config = dict(
    n_layer=9,
    d_model=256,
    n_head=2,
    n_kv_head=2,
    head_dim=128,
    d_mlp=704,
    vocab_size=5895,
    activation='swiglu',
    norm='rmsnorm',
    norm_place='pre',
    norm_eps=1e-05,
    positions='rope',
    rope_base=23500.0,
    rope_fraction=1.0,
    qk_norm=False,
    attn_scale=0.0884,
    bias='none',
    tie_embeddings=True,
    parallel_block=False,
    init='uniform',
    init_std_qkv=0.0404,
    init_std_o=0.0,
    init_std_up=0.0404,
    init_std_down=0.0,
    optimizer='muon',
    lr=0.000905,
    lr_mult_o=1.03,
    lr_mult_down=1.5,
    beta1=0.95,
    lr_head=0.00649,
    warmup_steps=200,
    schedule='wsd',
    decay_fraction=0.632,
    decay_shape='cos',
    final_lr_fraction=0.0,
    batch_tokens=[16384, 32768, 49152],
    seq_len=384,
    doc_mask=True,
    train_tokens=287400000,
    steps=9930,
    dataset='wikipedia_en',
)
Each number is 500 + 50 x the weight over its row's rms, rounded and kept within 0 to 999. Layers, rows and columns count from 0. Numbers have three digits each. The size before them is the row's rms in percent of the matrix's.

# q: layer 3 attention query, 256x256, rms 0.0618, rows 151-250, columns 192-255
# k: layer 3 attention key, 256x256, rms 0.0642, rows 151-250, columns 192-255
q151 110:541518542423471486492483584578497496608466425524477413441513478453504421476480483488507459481455476579521550415449503464532496485560508506441460536507488407530494449430493465404491618441587626
k151 099:487461515543450514515556458544464433520549470542543534570519520435481539478559488497601409477477569509516517558525496491427515599409483412514496509460536452524469507362504528559507477495450454
q152 110:508502464464501615525562507507452560536490509485554535548410488440525439471496498503543529435583541426503564605516512569417532501412528561475480441478503426577546522529623456486566617478578444
k152 102:410516518479481597526419488487479476543508542556453472549511534490607434484511413372540525449538541510458436454544417521514577478436542477433444458588552501500482417424529464489542496564471514
q153 103:412418525558532620443591524530479509550470529563438465512384444481450492491322513501551493519537523518514545572516506506426558403546485497527558495483435433466435599503648491464490460390570473
k153 101:490602563528510496466525464526505628517494500537533549447439518478452517510451574493515448532493550543525477610483476470484430466499400550400453514469521496459456462525444548435416540487579498
q154 100:418461484426572527437481450555434566442467478479486477533521456543481512552586446493426473495486542648557458545470447502513492439511477525603449492411508443468493495528527453448489409519509607
k154 099:511525448534482521539468461530492463380398497457557599585549444461538490532422506456511458505472441593395467517546475577503496527536426570532485494519450510531508520490607471528455516421514538
q155 103:529458499469454515530446455567431523483428586531533436523553481598562463501545553451481483453531580530481425532525469539504428524552521500637525440496479491603406461524500531410524448501471517
k155 104:520447497548563434471485533471549466543400491446510545564502455539387539468489452529400465616524476479572504448579524584500512477482456449497503458497535492500436462520577524508483479473454506
q156 096:507444437529448540524500603512545443542538454557384507455528517595520389442449480472403502469502579415475428437494504514532494507470400497479483577415482495492570539538517465541502503460547406
k156 103:550376487509503465465522467446532546419550508517480500590536465504497463437500600396516609474537528555512447545507521488551503439344493468514557490483445504511523466588562548438462539517520444
q157 093:455498426514514390414563456548582446507541464474557482497540517671496495545490444467538466526539584548558584509455463469547508462478506503538464508540523497501539523625555431533438492370527408
k157 088:549468518555459624536508511539518394468608530456519546559443518510505435487538617442531454449557402488474408551525549554549482482506505512501455550495540534450536544474547486509488519636499458
q158 099:458480530530502520498561519501606432554650446467588485469477432421586461493442552507436502499513485478597550464452465503568521509443473604480507409549510476454553549406575518493580526486541514
k158 099:402524520518614559446480474514442475512486437519465511561489463406368581474598511450527455470490462455530482458530492510371482525500507527430488512528478441457574522378480493462510471502537506
q159 094:471525490515491547487457395496478492442542481476522536360493506546505447484558469432456507458598475473504548489547537454470393478504547564470471526486513588460492604623453494490524540459402460
k159 096:450521503447572450566623546507528459630558513548541494523411490463550382485554516470457555542435531473550434451496530563607534515469483479514463501519482502473496499568567555464475494483481446
q160 092:494473592420518498469436521398550547464508545521561509471464508441565546511518467469529435541523527569476438508523370554409575591481530474420374645433455510495513394529485545504476489523408504
k160 094:488584518569516500456502491514501542488510477534525485472578537523445382584473510543542536462535503556553506568561522565545489454461526570553531437468533524402428552521470499484578562495422521
q161 102:550493512414518465493499515494398444520508492435567549595465474529566556453490532485546446493493453495564476485513420529493459563496406521390420500476517552497502512472486521542572431538520427
k161 105:503535485511404474542519522502457489462534499508491501479522567543496514473546546445535571464567462568332545454478433511497557553496507547551513535452522319550453540359499432542531487463464545
q162 108:604635491491508527422498481495515536495422557490509493535522487524565425403479489439446489526502508563494485516535533578513563507429517547501460498490507471464491414505397477516507500524541515
k162 098:521418502500444555570459502457515537515570500465423533543477524402459522469556445500528573519518544476506473517560604482478449579574486452483481582458460476438419555528570485490434532419565485
q163 100:494466456466508474458512490423500509476485533422574510449477422505526541575525410502488444431452429476509487487488515478511461478556539461518504490473486470402524610493472493560562603539494482
k163 107:434524469541420537512453453568505599472393495485531477426475462562542508503552479478525549496472474567465527489509440507514553482464537448539416444485501417453586493412504537514509485427477542
q164 098:509378533560502463555460383519565464395518521486514558536416470447573475556586483413489573526498475484550457458465560574622418432581501475540462467506609494484482448512521479421534464508514478
k164 097:494551528436404585460450480473432514462484438537562504516501462511492525540550466419464504493527557510476409529438465565552546559585499537501538515346456552473534416511427463528548471536467482
q165 095:413508592498468574568573412439510521480562457496508459510531516486466434493485442445490528603456408506565475497555441453514520502558523420515499491433565510437532482501522504556473583473458458
k165 098:486568486481491516477490469514434557342503472459553640537498473492535564469537547495546492459580579542517427569447587591490533512496463514468462528577425439550468492420420477457611452414462500
q166 094:455448514534641508455456504480612469511542513461489526449442432467485458463485537530524419532471447603634454536482587486498446536484441583531505488496522406564550605542554463473572534568438473
k166 096:456383558515492494491522514526407505584496535451537477473549478601440410415510584461532544480544432497535544467554532547530455497420507541504496491604404566502479581459448531508509451493445457
q167 093:511622456526519499437461521404508529519594560570459532451428539493485433409462447473463493456500587460503486472582418567470470481523516505533510540451558524573481517564408557528382442531516505
k167 102:560408445378531395518479565521523481522476552569549474501483481486432510487523644503516421583492516463527403567442513482578412425490505533478548485490546455542470561641510457450455460451622593
q168 107:488443508440417462522596511511530503357455493436475544546526378463571513539420519503497534542468446569427510606459528440466576457460588470468403393494521591553523507481446549520548438578503494
k168 099:436443521456515483471495476489445631586509445586443455438552517458484504388446531452471425514445548465524445620404450522481558505446429541478483534586488465459478455543538491506529553509402494
q169 103:551427496459555493541426543566493478366441559586530414492473458587491522494595516466544540510536537515432467498454554432484526480489474493426365501489527561501496491510487443515430459550544476
k169 097:530411486449497449581493519435534509563443598535497493563567443586488461428542505537519417501459530559463371519467367469583541557503517504491571500524563484485485472571468568435582514515530467
q170 099:530414458476466452482508557498517551543550512425439513469514500489485670454456471430483493568538446460457626518539604470588480526457499557465502485609478501515571520531456447464471547581543515
k170 102:468473522451562555395509632512467530530535547452448414555454438458481464509442452526598517484490444515499513565536470528461594491449503588446506484506497605488518552424448514568573422488495490
q171 112:559514527515496458412488365525456484555490512564507541590470459558524501533542482532544534457505491516536557424482474519377466489494580486539473426525402507535529519525585451558515525577541587
k171 104:521505436505428587551388504508552616533472506482570403528479555420568442549505530437559392468539442551517607456431518425487490510468505392586517527480525427464472446524495486442497551500441416
q172 105:442496481547554588432609489587691576531467526393554459501467494441493468452538526427469436454501521455569480490514461491434503551463612538488413464486542581508441566508591501464558502440505521
k172 098:524531552533524573512486490372472547382485486680463489538605508486481428512535471474418511587570468527537516538470399557546496407517476556476447486500463451456520484524570556459441564503483506
q173 105:525484493397497492452544488404506543522483432506411520558436374462533409469548524509546391436505473564537501565379591530498462452412491447484431532515566487481465401476450550413443470532514471
k173 107:496484371524545499534469460509554544506462567542505482527450531463503549446538554409471516473461500437541492495486449486454434538502521503480578550566476484503447544433487510593613516556557468
q174 097:554436533463487538516491469472473480474536430521518591513448486466458512546472495473555481499581571503499533543485499507479498419476537431393585507621466449481483607451566542441492485497514492
k174 102:359507490495506562509549491382414421547553476495573551473551534495637487534460518482572503395508522523506534482440514508460509554497435479484500512522440421470485582417511530456536495485551576
q175 100:461447496507555516494492649538473608565502561464504552510454477471492507506504392512552495509484449562518510548512555439509449579514516563437537515511486532466531572474524486537445522527544571
k175 103:468537488466536601619520449556462505483448514498442616488531366566542514446538478539524520482406446585459418541442501458515539505483537534496450457511508496467500489427509455496544557465496516
q176 098:516476509473504530469531534519425498496508456541453488483543543612496527511459415547475495539522495504453478513483502379489579511552501493507506494513556545493518343509488504533540450519556500
k176 094:535498439403492561486572495483587529513457564496335546522514444527488566484425521526403525504534532518530546468494475582389555499477512398540381521591461544445489517588617528399480531462516553
q177 105:485469469479554476515617504542465575532552427506429495479418536567472575556542398677461452422553434516524588444548524474524510576515505568492528468474469492541488446455519487412517480502438568
k177 104:461585487449493542472538496540479466482514513386470526494483428480580506484501508326552465509439460419523495478461514494452544572420567569554512571469469522552490495456495552581542489496511442
q178 102:383500603464534449452546445448603515514483552492588570434573492459551515479443522475477533500537515492406558469447600578514508540471547484487584423433500512496488504409485468562478526386566501
k178 098:563508472419435438555573482480492525469371463470506510519505541553529505518532525431488480546488503462505458595517536558522543405538446478523533365522539482533579454461442569509420483535538522
q179 110:437524463493451461545464531503481494457519477435458492396502606344494409445442520583474514589526553525508473485459427503434519523413546496501577544509582581482451535477457565517465545581543510
k179 108:526491595378619494532515370448495477521488466478419446525586468461582472465586472432512503560514520479556559444443558599509483497459515555535544499535489512491534439491514459508540485441548589
q180 107:484559516442468471506508486504511547613538494512544530438601559514512443461531561502386427507467524471577612434552466522539457475464489443507481596439408617453395488492547480567464511470607523
k180 106:449515505472462490478477545564485427399450425469474413508480421531515415465468540443541512499476471492470498484606468491492494558461536493491519386488519499500479518464535510483483510440532555
q181 101:496406448549534513492551503625462520442467465446472583592612518506547565536515489508508567517501434455534588446413516471531502523497510542472514484526407475500519486512512567478424535569518479
k181 100:502584424457443549426423634456489481456548404565541488526446436474492562515462496502515501514551513491446515374593500494495526514501425438510564555570552480545518421328511487589531412553497559
q182 104:495454611511551565484426510504485618483438441528482429489490481462455438601460469504561577450503459503544579504458437538551555422558484528507500512521516580529453462473469453498528519430499507
k182 100:456523550575477439462595584562471508522449482546514512564554568459442462524461515563490443514480487503497458542474591511467500552446556536446527504520560402532421410472400533507457455526504523
q183 101:555456465560517520545498431491404611549432405534514494438533483480488465435475453509568412538432483447563552560546469407458563477494497511441440462482463483509533523469483493487529437567548547
k183 101:446440514509528483498509599471479447483525525503537519569482576449541569471587437472540475455511466539538534458548537501417504516531573522397446484480520470470487542476462568460500514519494489
q184 110:451620564496523542607591480455486498563521516464491491465553410445470492444424498425540522464468427525486488508488585446498453512583489549495522397586520607480508477459507494492486411445501568
k184 105:502477520481479581477505552499508466548466521543505487488492515444587467558548444600498526387417404532498498573491538489429422534549578486496458495467409443485557488398475485460599485434552456
q185 099:452475542531514503427557480490459451549503468387564489560548499502593587526595469559434479522460607500483489446472527495531476572462444472475521459511508521511482509428601503541445514487525452
k185 104:536467473423474410553580494559363497504559577550494420522418488510406486485501488564427469426543505474555434532503560508550494450552550503436521401504464483483387559480502610480490494516457493
q186 092:435506474448605498501422487506484437467448481478534473557469513457602555462419514531599523528391459567522494476558499569551537499524513427513496564423498460468506538549546436618538409490548559
k186 093:536479469511403480572500517413499492465534559562492518396500482519554460515552477588452489625551585554567478609390479464521425494569535553487425448470585551562400489551513493513525447436513445
q187 104:564523518547491518427534557465585579514598482544553477435572549531477487521497512497535453488496624460520511515553554534514380430498462483490529491417489532486457452517525491526503464523437569
k187 109:584531533525458504504481396508519403420472479548385485506388484535504508498501445505434456506526579419535481426538477547439463407607544520416522617547547611500400547530497521486533517468466431
q188 103:500455465405581588494581493496450605478606545543517513567459510632515499519558526492433595462538538471426485462570387535611430527578551559464507498482547593547560588555455418413545490501508447
k188 117:493503495554476431476442447585519557559456568501476543526436429547486505508554515472380547502493482510409412545520514510519594514446501482461566568484548533664440451560601491543358591484402470
q189 108:511524457440495571553556471552495497501532517528490475465594563655487531465458434482513489562496601463472558411479565608457491465488612461489460480496530502470494527599430421529518442532430577
k189 106:395454542585645499479428451538462519491532477543528525584507469471517541549389444578533463445493479600598441437531482478649483555530475508619496553525543552441490484483484487508494534466471563
q190 105:460480422469472517501358498555550495496413543538503552412492498486532548450514375468530487582531504492589506538481484482537554437513469553454554540561410542552412509382501488478542481527524546
k190 099:469567534454467510544512592448600491474459474527429518417515569466512493425471515560399589528479572559516486514520505535465468432554596485522510550485487452493376447612515503421407592540485532
q191 105:441560523544523430416474499501470550466543509531532534480582569454504537551531557440437522474609520494515571539499436552535431484393494471496553529511565561513504494516535591550509437510519504
k191 105:526530499426503582488451488608455539433471435485603519399509536450502476512451480458568469444540483499557602559502455467408462539436595563585486357435441493411383485480468521485456347463506446
q192 106:491413559495466473472579349499504511560468504487488532475517521582533446489517490585502503554477553461501534455491433601564456505587440522484549515529402484476530570532563506530581528538510511
k192 108:445506411457481499486436588544472453472463482404437518549415414425534485468454486562577445459410491469473516602468534447509399458416534527426475491521513518450504484424593454543468497434472553
q193 103:454483419427535437499535594528527543428540544466493570431499511499487450566523432489513490457427440483570500583383442514550553499468508473569431491501381477476521555389443446483509545474405551
k193 100:500414551571505514481475542444464585561493519520498537472377489517482488498492496538489525479457446466476477461561457508434530505456522447562490526491517546412382414388441483445467487482562437
q194 109:563409514573421511411495460466570532563468542502524485496516491536397487486624486506464514574542569454590422481483537462482502475559524462514454515529507486559529503554523378533442546386420471
k194 096:474519431442456613524511544530492487440499527516496519424520441427467585555497510516599597486479412550446498494544473437518472495566454482457516569604542483514414437554444481582464362580371517
q195 100:538503366551536583364414408505488487512487530546523511527540418429563572480415489481437439588557557447496597591504537467513432529522550512478531536485520443568512398471542574408511376525506490
k195 121:490553457436495505600548429442514490476519485479499506511507483492569481491490484478650461454411320530496521434484435489408445517445444599518521540459426527448491525364539532542514498502555517
q196 111:446459535498433511461520477495486469539524493451476440434512505490608595543435492543516432539452319620519489462527454485521433518515501438559452542529404524469555482396485490509511570488481539
k196 106:540449526478435561432550515429487546484473518544529553434522442505437520520520540523492546504545452429579466528504561480505533429529536495521560503390503603562475517587507541494455444550456492
q197 097:563563478488478401574432424501533467507459469544490477507439508529445488456440425346476462505557491488563449556521499526507508536510449475446466520544548559546475508559553557455518464393519462
k197 110:590460502559495510439491473501545539465502447582441504355461515516525560445436542493506626449534507478548478491525506507507514487534549488464543452383544543408431526695482583458474524575489558
q198 098:433440547516471445446385487516518439427535496511445492517511521538482520445520502379493461438483434526499478532486550504477482465534469479518545442363502478522456585600476441446563497565477568
k198 110:543523457560457562579432569435439525580530446400590596505544468424527586545523486497512494492433412497558474507432367535368519496472563559441517494506440492441499505424457495494543541475449510
q199 102:452531505444498500467438481464485466456435525423411478506412426548550495539526522560588513562465467564455528532441414454555544439526541564492489481537503539464452520459473478505604435511553457
k199 095:497561425548520374509530506429517531502529595535516503481465630386469524478498575466504421499486511438489436559557487451462492493473446515517392466500585505540476541456559512547453510543477619
q200 109:471440473448497542493510489418589532555551452593520422551524553475543478553518442551513492497457580512458518459559578511519516420529570458492543455619554373517517547407417454460547509483487472
k200 100:517501549587476517521591503561485504505503570333512538493485472519520514444489533440579512448522524543497518495431502499554494475512432459472505602483510600549488523408396556528454492506423425
q201 105:584513498528490559463464418490404529477570490435445532483524498431580465537542505649540445445476480492434500537464448492544474478606556560638554557551519507539480602503580596527530497401396487
k201 106:493472511499440437445509573505578479609484544566538494584453455562430451441611435431472517512485555487521450448481506466521476495429530493509575524497541478528487478559504448555400536474553475
q202 104:450477545529534452433498480509499466475540431419492474455354498556458431476598426522486529554559557535555527563505425496447449490550485484500511523510501477442456456527555573416550535525500425
k202 102:490537474521504378582471623518477468444447461534529426448503549459563459534558579504500550446420450445412484418386486545487555482464509466435544442516485511529466501516466509508542495520540526
q203 100:457570493588567505467469540530507526508513549480502468471532501542523485551484479480459560440462546493503450551479485511446479478524433580481494571418498468544535513505484432437462561522647581
k203 101:480509483518552497520559517473524472497501507553446508520466562412484555446502556412560566533548485564488484541479572512499428445578503558610490437462431547457573527404535536487598481563469580
q204 106:498517558517514477479481535565598532560529524483506565472472549502504499379561471498542547491465577480483442503506456456519485512524563378482554388500456456488534550463582551495501504438602481
k204 111:517576497547524618433457481525508537524433404447538560558553489512480552507561553511533471484473409519515521477468439513488500396479508518503510361460429525495519520427472400414544510515519546
q205 097:497450531518493554509577483408548581471497501633515503483599455499557567455535411589473462416473524579555520522481446493385554567485528515517523484445465523448590574375474464510498422463512460
k205 095:525573452465526522492477514483514478462468516549574570514405515487481511530455496490478404526446533470498398431472483593465467602475446562520593498515469432589520464507535504447555403491463507
q206 100:516439499580481570570540467527517536558425517523508579531494557459566512475450523523511473525563500467444512391571580567418516445519551512511558497504472524487547473460522548467530574485462455
k206 096:560528548468489561389492570525486599561505459425503531642548508472513415446501464492477540464388458462583424569435501492489479485526489492439537476475510409471512537435568538534464517443472537
q207 102:516481505423493468473438485490517511451485504501454638506558506523449488532507551455452415522515443554475513462513521477589499459607460500489456517506465503457499454453515587487568494477497603
k207 103:411484459522591539482488543504522485447539410543474441588434453610438443513503552547452501610470518449496488561496506457438506533592591541437495610517542529467514535522473487508468459491571444
q208 102:512473496686508494552526525526482497509551510483501521553525473443541539567462587525568503463492474466505410525539478502503459509453513476389535510488490494500560540503481513451548581529519535
k208 105:547478521453425445453467494414532564488636456553478518512481548562446507531524513423485561576498553510432489527520560499510499455544449438476541523511550454478457403598528422541509468423530525
q209 110:417426474547501499563556499524567434462534537550419565572427552508450500499477574450553451443473524509485426468438479475556414524563524498558506519553520547476501518549527517461458548549481576
k209 104:528537446524461471459472477505451528496392458488474504504420514453503471559436420535482540469530491550497527571539444466476475530417481505495430523452493467611475460584519443394500473501462560
q210 103:520540564546517529475457508496509577504531517474533517511471451551509407519503519526553524532502471564518584457500455575510518487486539595523454535383529456603557564571481552529447505519472541
k210 099:535542420524532505555473493423463407518498487517445507463516541557458512531478447505504519406526561576561410526480462477586482443498388457507534573524420514478441538553409469503400431459504499
q211 105:402532500485482502401565475551506468510414491503548484605534535457491553459413471561423586517465495568569531513541510523403435520571466382427524595572483480482516534434376573546439506404455581
k211 109:599453539509463497439473505500512438515521445559447465479546553512494445513528540555450522573563519461468478434498556428561531525537533471530534529374463539515467454543544522410487595577511522
q212 105:527505612457382472576562434450517458526491562453550445450541488451479481531453468471447498527450460439479578486456415510618490494553575488408524481596464482382525420514398550540519519477574497
k212 107:536503458433505568462596548435520526433518394540494504457432523525402492436542584476498557466520569556465505481556517556543480437444587598556553599464470556537521584616646572482443503491462453
q213 109:576534473470528580581480442508463450528517572431512515541456609495468471445518494515504541589478529458492578465444510531535451375473558524411476343430545470490397450488478470506561514526475464
k213 103:476434493478511458562430558456511562463445517509580470595482456537496495556590517381449567405520490482461479556490512522453448584542530473511514510498485649487517545507570482494522444579520449
q214 109:469492511533581501502557483540482479505558549445429438544578607536386563491395546498510494544522547496579502538450515482491544560566496434446559529461379491473530468573541518426508499454547470
k214 107:579505498589548441448511582455474541488473466523457533457418494463503428531502484591500543503540451616588505495606457500545514389432466467414454523444582559485494518435506397528553532497553612
q215 094:488511470511429491460493483509491484445470497553489504497531497562438462505521558562449474487537592462512429487550564514425479575482506554490522486661513678521502508522499542473448517445565608
k215 096:404470512395504530452498436477468474549539506548424438501518476577546651518547428531503471557447484476485589581532447435471460475544467558496479439589583476414448498470552493545513601475536445
q216 105:467568505508466537470516398471528525498452538391523454507486493481561504530533444524532504523477546489521482644520504431525606414438526570508440624601487502531524494498493549540418496533509494
k216 096:343592467487553588530439535506543573488506583541505465474482554488429427461488514445476406533518530545457504402513529447324451505582470491520459435532510480422452563512376487470415576528454528
q217 107:469490469482525473506477532486497533500460399486510478499547538511555507582576571426482524520526437399527462491550516647532467590443463445515581526481504558562590536486510486453474409584545449
k217 105:566508543478509550454440492558514490510555470528524552506470562523538594453412495500499502521575552544521561461431483520457494502460525487519522516489492552507404486388530400561487372475451568
q218 102:524475514626442535507524523426443497496609565432545499573600445593445508444543585475490507524499474486573555518515462534432399502372480557555377489533562488466567472493493565480534503436463535
k218 108:512462566430482510565546513524477473485621468616527447503496483431451439472539515600463490444597521408417488557529525510480543511528434422413554458443541513458434507538524405432458517530502458
q219 108:424463486555513516517455489519516452497467540578574461493521488497440375500417512505485472535561506584554531578594483471501484441502560514516524519504476573579520501435520550523601477458454468
k219 099:569542589414397514519490486459579526482606509553541524493482426540546561450476496466528568573597467472499502460471509511552455474536398508456478491451502536541481539526432483515487379511472368
q220 108:444443487484536480451535563427450463516464443518484496435524525456585558497543559531522570456485556583455539408447534541492512500480564532591433499509502508552582452511446505534466472433444485
k220 100:556454488430472412475482439515462531564476561489589495514456525590452547444540528464500427510464537513557547576503457526558520605485512546591468484558426522513459505526540412564516451518458578
q221 100:478517397508498406401480427503509561523454530457466417509378445469585486407464459554412426581445484456516492521462466497516509546482585485427492501548431448416514508489392461519459476439552496
k221 097:493502543452536506488485580516538501510439497607483537471393520527526492434520484512462548482513497456485495539566471595488525418531507510533582526392499539553488447527548553534447492479488541
q222 098:473479555554476487479489526471505520478463477550545571517488463565516542475478556460434528530491450414477478413585555484434608493406484511535540416418413548501454538551436416568551541485533535
k222 095:530522447481439440489448507448489538458536423412485496494568521546531516429544528528451484432437471496510467559450624582622483502531519493564449477612510377486500515458481500459460487512532420
q223 099:450469449481558603410423502471513500443602534648384478590532490564490537547480540519525643460554464528529575517461412429459542477538515459539513407446463404484595579469515545515500408442518558
k223 096:537529493454453469600465484509502512558510462452515601473511500563485508545529444515546474429548508449480460505468557484580486535423484480423503444463516511504585400361512492503478498506392461
q224 106:528503468491488569447461520529543463543440539456597525445557447486499457537449489476475483492473503461549496559536441464409478550558547501502395479538494426598422649486488480504572363460459484
k224 104:615496515430454479447509566467509491539565420507438442595551567541552532512505508471506502551457518392505472551461488549508450494510508503457532516507519536493492463542628512499506570512498464
q225 110:446375455469580537509481579570569449541511527566375478491600381479533518508482514511517508449552505443490504489566428528539534546473509444473528510431563476515459447514572525589526514461498485
k225 110:447521492517478479500591428467450490458476469534535449539405525556508504516522398563491499545474461513507543553444561457500504546513449607445432439469573468407557476506513520448486412496447502
q226 102:575431480462494476598486575551579433483581598488481491389454536558514497482507547511521578448542482513470473628510500438434535556543547547488550609539446499480586498540463549500412497527455444
k226 099:434374504418425455439623503482513481595495465438511485480556497410473538372517589550540538577475477482470448482593454480461513488530454472502477480477476509480526512462501519563514445504489435
q227 108:546533493503515556478478498496459604499497522554522496528390498601434588464574462494483505479517500496522460575527445453508592529492597400453428504480580533598515518442434489420562565568535477
k227 105:512504518611438551485412608475548507512463501673485560500560493534608441464456507529560405590454475538554411507442441453521519626460439546508492535485493430487495578471465556485487525462441473
q228 107:430480564476527560448469521483519531470441509465559511463510476548490490482493587554507480543539525529488512575506392643528474571456498507506499444505528596382555538484445563390462509463420475
k228 103:626462514512476495548455514492524483389507488515610529416500580444432485374488494506507501467562555479543436524521468552528512532579442584565539412534520538615518490454539479564522421460468522
q229 099:523448524485580432476498552522544450576492477463436485482453414509491507491446487566467454535435451487525495571581461412482440480545513519485571541502440504512543556467493447534536504519525525
k229 100:518531494495519511485460530544500503527445509536470445479520494509481525508477491506424591557500523491460466473547508574519566474524497481413514452513550567570415464674513473428406521464489504
q230 106:509480463482545503551437476510442425493527467534409464424551506474489506589506557518522481537485537472471476554596488516450453402433489534515567354476420516606563482466442496404518502516519529
k230 106:519466556465562436477519484526531550554511473503475615467524494558421540514473459502421614463548540548500474488423447521450515500515496477497459524532533518547483580592471475516514507570402524
q231 104:413594566512453541418532463546482346570431457525477453446464499523503434350489376562511451521525496579523523538415555460531483548439561563432455473485449523512424454523487406487460473487484499
k231 095:530479473515551459412520536499491488539538573481520532528525502469562565536477591481440483491472510422539493512488493541418546556564514511544610578485553503522520447524472532433520457470548337
q232 101:586512552628452450536527558441495500510495566607525448471534508559534501554505597447442589480511524515498469535518534537536442504526556529497582492561490494455470559551515514446512432409466435
k232 105:392515511446472536664539469449457544576490510503541511450484534540400531435506429447579499448453547527472546513499422487515561580459511569496476388520442422505579454405490465446548477499533488
q233 107:452458499530464444451531500517562493555430544499576490435506498551515421332513535475522506410557465428504504448549544481339542511403505577580494512444556463476503478546548493552512578551472517
k233 104:470533418452444517396504467521428571487492536445487496501484506559531502492498518415412516555411526504502583458481562378532547515474433553473437454521448590548475527409542562508464525457500448
q234 102:528524528548426506526369479481518388501462511397549494517534527581387563512518500472492541417489487476462496457411568544514575652489470551495525502511558500490562492546429454539512503520468486
k234 101:547378510524447525503523496479403540400482402427454505497500375501522468479571504600505473483408441545470511414523493448504478490556580403501535442526485528488510487541420568508456512518427460
q235 103:464617463527478507564475496445595498465424468475362534488522377425594490519506479483504476512522424525485465434451565425481524482451648543537455484511474492493495466529517582453478533571526479
k235 101:553417531563520368564452484442423644552529478494454508436548604645492484512420523444453535548591456454516526539581520461507473481456505352498488511473541419518521494585498536500423445492524632
q236 106:534460591523485564462509499570512527478582487521531557555470504385526477547489547521535471523448477356451467481534538504497551511478552529515508508484502508497551600506467466510474599499477505
k236 102:510491522531504469412493456378476528533352519542400531397467489541465449484604474528472564453449450442695448588484431552534441469468632480454527581564531574487456492426531468485453475522514450
q237 099:531520499500465562511453483569477419440501507542564472479419487555528401473495590537427507417527553440363474524504439611516513590465470453512545604525535543523504465440446570461577524439553457
k237 104:521444434479508473542646532450493506511523444535507578599520494451523541506494491517526422463478481542523580400498453460397518539438495573480478531544594428552569429491507510502531485532454476
q238 100:567490429463521476515532533433471458508550577472492458520462498444568489476454442536538486532438451373438518513455479389455476469408352495388516395492499553503488561593385607464456473584405488
k238 097:468502588391543349477502475483537489432453574523568531449493464406449499462580426509494551502483485542531488588500443546528519412507639340500517566510572492442452392477518558461508552498490521
q239 112:453513464555503489504478492473502421504532522415497505480522495481541479593502452493497574442535523421577446504533484547549495577551489541613530520447495571519517518512472568556525607522515480
k239 109:463561549485413559531522594557480588421468493537433467527516577526464490447428469576448487503382460556447525525459484455411486552517536486500481473519547521536513406444493407510421420528554463
q240 111:538487467503554461554460542553506565522535476511455433543494582563442487482517561474463527465575613443450486522460544487540598489463605484483479532481399522525487494450454537582413507609502502
k240 111:482450496448475471480459572476504482589539530470483663522490481424575476496550426453520486483545466519544487481614485497486475469551569518518398543582508480480464567330499494542566468612493494
q241 103:528578485455509514425478486447434570520544427502510468593555427527558531555516528463460440497578535512441481534458429496514537505521497504533401532542486545550518519551475504493435604520442494
k241 101:560485541476510558563548564465460569499531506523592500529574428624460463529465523442496440494351382563489600461561537483513520477374540526545513508584425531525483551419443440548526477603541461
q242 099:486508448501579552498524573462497562589511429443492467546471633459432463460561591541475529545450446501432500586481514510568557524433442490556432485503435461497565554361444484562590556492436522
k242 097:512480546544497442513438484497485487479544574537488500483510447500435513545582494487425529544477539540574467406578484537567496451527547489375480501555512560548547391488496524497560427499610496
q243 101:604496512569525479440482371463500565446454491426484476448482435454510476514451556510447404530499483451430392438530554585526514476459513502414494494505483493538532555576599512523448440402500503
k243 099:512523465500423488511481577566497591586550460424502419481473558508460569473588482513555481511507387483436470529442469451544484560484558535513515521477511473498582444426365543506460489463514579
q244 104:509553472458411472505461561474415521482435469529526500518519547487592510481502516520419474525586490449518521555508469559593496530495524471437609488486507587452504509517497447490569547503495579
k244 097:557468506467496447448556478503545525448404441398455520461570508498553501423450484472552469537398574515509530501416534472546511446391459467512578472526518575516502491631524472407548516531514481
q245 101:539647448576502511465398539545468556527480504493503443496568550504544449581539528478468536406488554508506532485585533535443471491503513450485531554505483522438461503528597587456522478517413460
k245 094:486488588529455487586594477484540471547536412552542489571549477478491508473537411500506444513435393465535487507471465482531540549396518529494424436492454501465577507418509398517511564473634432
q246 103:408391472540517491507426604560532606493473425498477469437539411567480464477441455475560512528558495500486439452589457451476561531569584499452454483512519539423517607455519490527463511497486546
k246 101:468577472493525530527440486526541482460529414500497509511532491510526536601594493524353533546503511516529524559528449513545560487509546572482505470519582540567347478496493561543531474561541520
q247 107:552549448547479509493505515478558526529528480478467430544567559546488520473483524504507466451451551553577459415504461503434552541489614518529500512467482604441441402599459532415549489441421387
k247 106:507564521474424567492457511535435529526418521490503519553566490430505516528505422483500451488500414534502485512470463497450528554472475452454468479537496459584524537451560496630594441460448538
q248 106:511320500558518553505522570510527460499532480506470494423488518500478619459435567448361452518552420498513487447536547542447486529552486452513463489553617506477519458502523429595479488523503397
k248 102:477522511447498449505494566477412605531453470438388493488459421514602456554502502591520473474456499464515599494503527384525523473488559588490519477507395557507545571526507458576551478433562505
q249 102:533600522553484539432453525552537462446511512450454529438586449570501485525547491506631459523492527445505477521447462490557600443531505494470480484503486502520406513550494385450553549505494565
k249 098:499492551545517494488544552471475519519541402495438451494452475440564478483635532478501479458472533438481534581549547425515437519556512458518500565557463341444569529515560537480429648513435554
q250 104:579455452536468474496476489555440591466508461449632431521462469524357543392537578442523526469471465481477507469462437533455526527553500494559643519535536431561490526484532445536506502468544566
k250 100:447485526557435589516671519433497475521526487463430565513527477429565477509426463485493474652521478489478470441546447487467447523485562460427506455465470502473455529509420545421509483511532457